Each number is 500 + 50 x the weight over its row's rms, rounded and kept within 0 to 999. Layers, rows and columns count from 0. Numbers have three digits each. The size before them is the row's rms in percent of the matrix's.

# q: layer 5 attention query, 64x64, rms 0.136, rows 0-46, columns 0-63
# k: layer 5 attention key, 64x64, rms 0.134, rows 0-45, columns 0-63
q0 100:452492413488565474427500488530564536557462469455571543489636509467450446444599543558423412469447463539481512456548507592427503503564512521504590424545551439507493504480541453511516470504451465
k0 103:455493489564559514450515530616484496385420534476514460549545515525507488448485510542544608538409480587484533464526370507420474458483550513564477516510427499482587438473489479501563484575548480
q1 093:532384519460519541546504487451599466516543446527420496486489544438543493478518528443492585520518469401442528487415484605528570503481516468451517495536401446517511447536632488525484539503446588
k1 089:484564432434530500508488462547517598529432405451537551482414482539517452495500510439405546542500553460537494444395541543522559463516534556469575449607454470451413538433544539522500494556526539
q2 099:522507500481626457452535537519594493447474462459516500535537459467491450489454547492478553493420500490486594560539488472442492406562536483504535494588440500485527533434533573454528613582429611
k2 099:502543476429524489437498486567517510457407564547509500601487510437513411594478495486553617475393483547538456453499406432374545496481527571495490505476493472535502474543428535494539516481571518
q3 099:503476507535552333480456441472548560506546505381458551549492567384459526465549455478501474567578482529418514500537482491494587481531494412510579464506533471451516521455481541559491545542457543
k3 095:439556474608566537534514419537476534459420604429503472547495507445496514550552474482523515573532481519468453484475420441483474441545456607477560491521483493462591480433400565412541511493504551
q4 122:477395514464562567551610464474517499551503472597396450554498484581515544495504552407464575458449487425606514546414516458572512508427550522472444478519461531516491511501421528488491532460515519
k4 122:531486552374440450502396540500536508535466380501498582525456517521513453526488545431486497477524479432546504582530664489533559474516474526533499492551486446538453567540542446519401533507496530
q5 064:442520411537491578600507510476472523590510528403575507460481588537534371489498476492468506531546522496506425466500521508458360492440573576484499510528515476518531420468501570530484446456429515
k5 073:470428525460515437518391537510513483594541432513391511486473470560568523435513427501560465501539568409516583526500600506433489463460488513536446506505438562550490504525616428528505483436525471
q6 133:406595478481486425426466403435516554504498530476518481425516496492457454438526486692477481501513558560466541446582461541456584497535484482499536541474537553536500518475497495518489424495513414
k6 117:498532504593535567542556462572506439472516564493480471524558541456499508478542488512457505565414505466473479446526287530414509482529478498531502526476530506492628429485417472494550489509461529
q7 127:465619442557416421427431468478465541455560484499507513400464468438435460520542497580559542514449564473435544505604426475422564507525550494568552512545472488472516489498549529548501446481553530
k7 115:498448473627526559538600505462553481467531587522521490523515506432442535525556469457505498552384515478495505435428340492460474497493490523468509506469527471440597437482473510487588543490504578
q8 091:486524515465521561512508506626463478509388515460611512582505421461479505497405564517456510553491444571525431530504506527461480560544590513521529496442545524510462496484438401406469531587463545
k8 102:482460532506402584489558480615481473407479503504514406481586527558466479470454496575512512442490458586477475525540562562511406565533501499477471544481525497580388448592474461480517524522527430
q9 077:460497507495551596459478462468534496501493565496446440521427440553503484520390478587438515563487543529505526504557523492477460458570505562395453530553416641485542495451458600439481537532455515
k9 078:521510565379493447476416456497557426627541473525472556500509509487553423467482521510475430519530555479534448477490499472439542568475479543601388481406487529554456469579496423556494522456493504
q10 144:515440473433537592563491610447467463551487491601452521528467485562473508474474524308478566509454465461554494492439544481513490555401571519524439561510479504461480532533572479490458520510519501
k10 114:519453452415457462470438552495491510540528375499526590463513450570489473480446513489516493416531505484526507518504657566528511523490470473470549471531479490498384568517646474492432558495477495
q11 087:475548510438455580520543544604458451469432438522582482527445515516482491544520548467402545449379506490568504532544485502405376565504536539501458597555444533468512536491528569480514487484538535
k11 087:537399483391518540427426593440534479509556424614528479516468481543451474463446507515544512463433528509539539519543601582483520468470495481513432470466542469546405499572574474523482560518502435
q12 094:530546637493488546562515413541497481443444528502502516530423545518586552515389511589503530577583479482510439499518486528547508508515516492492525576439439589528449474499402409429515511553524503
k12 100:542555528468432600572551365499459464504476522547487422478494562493500486505473502468431481569574494491488443516506543571584506540541461530446478540469554530592451437570364438516516467488465510
q13 109:516501513569495368436503407460559573475561499384460557436570554424498503453516492581540442560541505467454552451521466534473529450559456469496613411542504465471499521484506560515516473526453487
k13 104:458566500595574507522545452541510495443440615478483455541479539438514515540537483491523562574481496529474482458434334403484482467505542586485520513490484481461575456440399502479555466482497553
q14 096:466379440438507516422472507466579562549486572452449524494538429454410418445540485575525450499566468563513544400501503589483544470556511540469518474613490471492581483484542513498456497469451476
k14 100:455535508476563473470504502612545479530499507373434600499586501526508483441460486546519532593533512539456546429525476504426462509483555516616518448462387486454531525421545466518572456533494454
q15 103:492524451482516532516473647471475433455526451552553451474539489513575480584533513469493526432474536482490422566489488372524378508477511471491471604464538556510519572491474564456525576460574528
k15 105:544490569475535480411540532404507512452559468595509507576416463493556486562481473461526424369490485473477498587470577530457490573478442410514497549462556504492475445509556549488458573420485468
q16 098:479621482496493554496502477433482433450509496458499426390507501486513512501465473616485534470476590552465490464543458603538503507530522486441446649445494563589532455500544475547484481416489465
k16 100:474506515457522571562479449438496513589592482604543560512479530511532500429525498520411487494510549391544428471520427583501604483577509421548470541458505539475503421459556490583480458441496494
q17 089:542441520516507454515386616468556554434536523441498399637445551493499518509574509451530510448546504493416557505492495540595546453536511476518483463546514523430532423521418527502548526509446544
k17 085:426572533477503539473547558559467499533536484460550539526497456402582506552489431438501528617499481553527457533435546397543479494490493494476469441470496523445554618449462604465577476540487572
q18 098:534629520504471462481582432477384536537485465489460512385411468466508572511492441623544517478493496444477506568549473558509565556533474526511522482562493528488409491476480453478536404457542473
k18 093:502510483580456582586524374468532437387517573479506398498487487449462546463478571490508501571457526453488506441442389470507539486538460489455520536453578454473560536534403460543507490495527546
q19 100:550562560531457430414520464555446512469470524373466555513502541429433510463543469575549451529473473598505542434532534591502526496590506517542527448568534448497494463537555466554531396507454441
k19 098:420481441511564532552493464551494517500496620458526460445609508505427555444506463587519590561516492568523507438591424489549538427483562528473502498454449531442569518454429504531555429542511469
q20 111:469589499580506447453471423477475593543502546394473577441546543440531487476477457573481407544596508519408417493522534521514457485569478516548611474501538457477476503460552478504503451524524418
k20 117:476531499600556526534529405518500453475474592491414408509473499496537535456504445572540501583565483525422524493482334468456468509473505537475534531473453560550578422450422465497500489506543538
q21 071:501522567569423375439515510472498545499565422547498522513533489485444585511551533550552472494562493473472528475495527496538581536477451445529578390468468498508390609549475457487562468471574448
k21 081:526539517621490577486587473474469485367454599439519441515501505455473506559541513499458512472447481543490511509422419468547476490518510517409571494502538451404547505481381570459522515542465543
q22 101:511603448517407497449459490592528494494494432648559510493594484492488474542496521553567471512414462527484514466524408467427513587497557507575546441441524472525519488519527381478534480483500528
k22 100:523437456641494567481612567556499508406505499479533439470524548435444558528510529452455496477411463561489563453493467569506412544486596477442485525511492489455490409522437481499555571500513477
q23 092:539512539532513458516471428494556552464524530462473498463598638445475529452534505601561395547552491533462500467541553555514578414581454477518592410489521458520490456490481465497537438529469433
k23 096:440595522598535490517559443567453507488453601462477393503481510449488506522520477522475564623474479592477453465477389456493530475492523545468498507509460530475579471461375462501548450528474550
q24 100:500541467490453362436465517532494436449529519454522475558423464423517526525518384572551522503587488537404592517530437506465500512525392475519488458449517536550559497528515538582534545538437541
k24 102:497568438553560505492515501452525541508516620421546545459581518416475548505507454506465420459520523437518521400521455477525445467553578483540475529471481527428498551490458665525541486451446445
q25 084:504535605470403505501473411576433453471503516459442455498392539529470536542532420527585502577569488602519513456490471528475485578476526483461454552452612479476538517528450509560487406505474496
k25 090:458458479476531511619474503507488490612566531449485467450582580499428571441581519482480411496597517503518507461568592543598485497500490494491475496510553545463475526467478531479483546518403388
q26 106:565395532410583522558506554448428444539496520464446554564394528480507516513506531379490580538494458537556492501424535526553526525405564469473425579515512526487545492540500464536448506486479575
k26 107:486473455383479470545423494491466538567507409489508558487538473583502458528466491485506498467605522435501490509578678559572545458511437490515546477498481490498427563487612512478444497500499467
q27 085:544537546525461535516444560556434534505415521438524561502452513555469557458511516467487414556529461536530433463501566516506468546462505593590553441543565424460409506479459417412514389519523460
k27 097:487457490515464502505506525526435455433514512460456439416546457583464513429436505540594504540565490595540534544524573542572402549419468486433516521477523570549438577529520388487536482560530455
q28 097:444508513546548469478471411563545510513492583335473505509478553470479456528425503578516457548530496585488493455572523549470454425627529536447526468535457491465589457452493551508519512555436520
k28 098:441493528476547497514428391512522463609457577502448457521560539477534495477543399570543537577559508537516468457513469481444513475474541587595393472436430535544510434483426459527549480464539487
q29 090:479506409559545441367471482459480438426533466461503561497515382493602496502411448473425541562556571485433527498486441432519425477526498525549533514507538561490542511529468533554464539465525580
k29 102:532479494547561428541506523417546528469489559576548606489484506475561458507495465480438374439542485400522530522459430471495396541526505495531478609419481524522471418515495541494552505395517518
q30 091:522458549522578394491517460546580503471459520415489514544556525441482554519504546601542480498625476546431440490529529531615487455605536481538506373488533466508491518491418454472510537523498500
k30 094:443550544554523519503561394508473509450432635371498461564516525447542491527510414555479517597546444580522468513511455452513500515513522498499499473482454506571519493482357535513497451539528438
q31 072:554464457486488425449425451479489523464514493416476490516548485590511481535405477471520562551522546652502575481521551457516488539523494484525401437482561569437551500554417566527449460556466432
k31 079:457483466499521373579478557466468474584562516493539526492618479512530465526503457582449378401586476541549535455579525438550461506464499473460490453454486514519558562535501468513452507494467406
q32 108:475460506425623415449518482449593506519488480560483539445647468513462471524529558544497542469518503538575482490523488509529555498518477472438449388480439563470539618454493461485446542448542524
k32 104:511526532578515453459499471468511511453477548413527529597532591488549346606512509541466511501508472515461493491515402557403563493514533453615568427481497440492529526496451468521443517514489447
q33 106:599513495557476460526524452475489514459558471506420428459552526496547540580493458510619555386490504394441537621479468481613500507519490466522433469543483509486509426544489594523500514456476511
k33 109:468546504500502462523532490442539540539550504524556487542402476373533552564526500453463485517488487431490488450393489314570548482492483484456507480506494444468569542493431547572439484437514554
q34 111:484605491555555399436467425481540507546562521386533482483561474459540475590535455621555406501501527588469460499605492513490479434587522481465533452511527472506516449453483479501530474467459513
k34 104:454478535576525524519493417518525505461512639466468411562506524411574511513534467527493529534493482535469499487509335429450487511502497495531445489474454540479623398507422519498580498486527522
q35 090:516480475513438666460579436538533486561501519576448537419534396541540517531413497553441506426503501403522457501498445502489421525522426585476501512541481530521503449510526515434447565512542490
k35 092:607532532463486423496526524476563461523539451551473521469447533527534516411469544549471466532536505428455562454409514495500458587451556478582445547501464441560380456537573407554484487507578479
q36 113:579356517462558540576586545482500531556460533517452550547489516529552518456534477359477453519557476441594445531408570422536467463456490556450513483538515471453459519508470542457487497532485460
k36 116:506534532391499397462401507497483500519456413448424507475449453544527474489423534516600498511565497531484523545532643438539484524459435537525520533541494488556466617514568453470431469478510506
q37 093:536607470566385580482465573471427400442507541464541548477431462556603508517478415463475519538534561558482461467470502485477448522414435518542502557457590542532455453542515489545478486459486486
k37 092:547456465477491447561488527402446518568578504591513547432513473576498509431480493535464412416578527413515530498514559520551461518493508427485466587478540603465477502509627509507516460415505476
q38 084:497456483469438474392520453556574495457360490512481501538554447503481496436462521540481542474507483642513591417429532521456465566513412508577519486450509574527560529516505454511481473531501414
k38 087:523562471439560459492521557525448481486525556505520562457606540581427461452415507567474456445479470522522520452655525531503440475499642468560536484523472532499465481504434448539473466507513421
q39 092:534438352532399461496429585471441464470511568546550531600482408546544450529492486424539509530541525590535495503444471484453456510401449520499447461438538527462491484534462545579516487510509507
k39 096:508441472528490433491469587425485498558563500474494571373594466585512493516459481521494411417545502448517571495522618468520398532512521440495457530501503506461504529520617541492485501430442478
q40 096:428518458505507571609439446420536506590580481529417489469491564499540507523459461465537485508558499385387449494493490458544414553453543520491503525533541485502581449477591564486453543483435525
k40 096:512467492482519483489474508521528501610528381496440502540393480498610570446525462409500411473554532437496525476375516503503483527479430538532527489575405539521431477468540495533467598491500537
q41 124:514393519442551583598547524469540488556465535539455488543437541515509533425515557376480545491537441509566458483369562503575554544421542488478432529468527524548513501559437476495436535501505482
k41 117:493512522413457467534467498539439517550483360467508596481513467562502504484470509504510468470572485461497471536546694553569518486526482488510533492558509478525399595489586474493445486541463452
q42 100:553429510560504563641482502461499475508565483509455471589407516583516568562537477350505481528492496462540488551458474466571460528410512491503422496467485535457464510542411533466521541562493533
k42 101:523432530498459444507429554465469497576539452458510542456457486479576557536505512421506436466528516516508478535420683457642484538513469504425500446526562491530434532518563503463439526523460498
q43 069:488464584510490438535539557577493539556455470490496476568551555400483560517538540457565468528573431487499432499410571511617503511476534493461514342488531495470450552518451450466533568482502541
k43 076:460490568558488550453537430532464519423462529385539440525501486487498551534523503529491564463552469615486506589428613483546441501471519497478549480508490466472434615513399557469470506579480445
q44 121:563466480391494533479540533523485494511461471619468543430466444503416497455514547410457628464402493510532542511450473462461509606397585505508457549508561508463516554497542459520491471459552499
k44 118:515418424465483519567522619498511496471492391500540561498525476566406499494492572460514474409384469476536530444559552559492502502505488451490565514508543430446406578523589468475459534513481453
q45 102:572463489471483512539465665537442427436442504490502466468496540532509498520495512372532529515490500537518489444383564515516421527444539524454426550449572488467570466540493475575489522422478433
k45 100:447471500393544444510464568433490532570544439533550545431504457576475491491480459532487478416566504484566508515587660527527499497483504425504494528513480536464394575485610508514474481458486458
q46 121:493549566542516516417562377604543530493464530439505488461610425455470511519455584588531452484465516540459459486575487556542546449614519507468532411482522521531474474492460436427494517511509459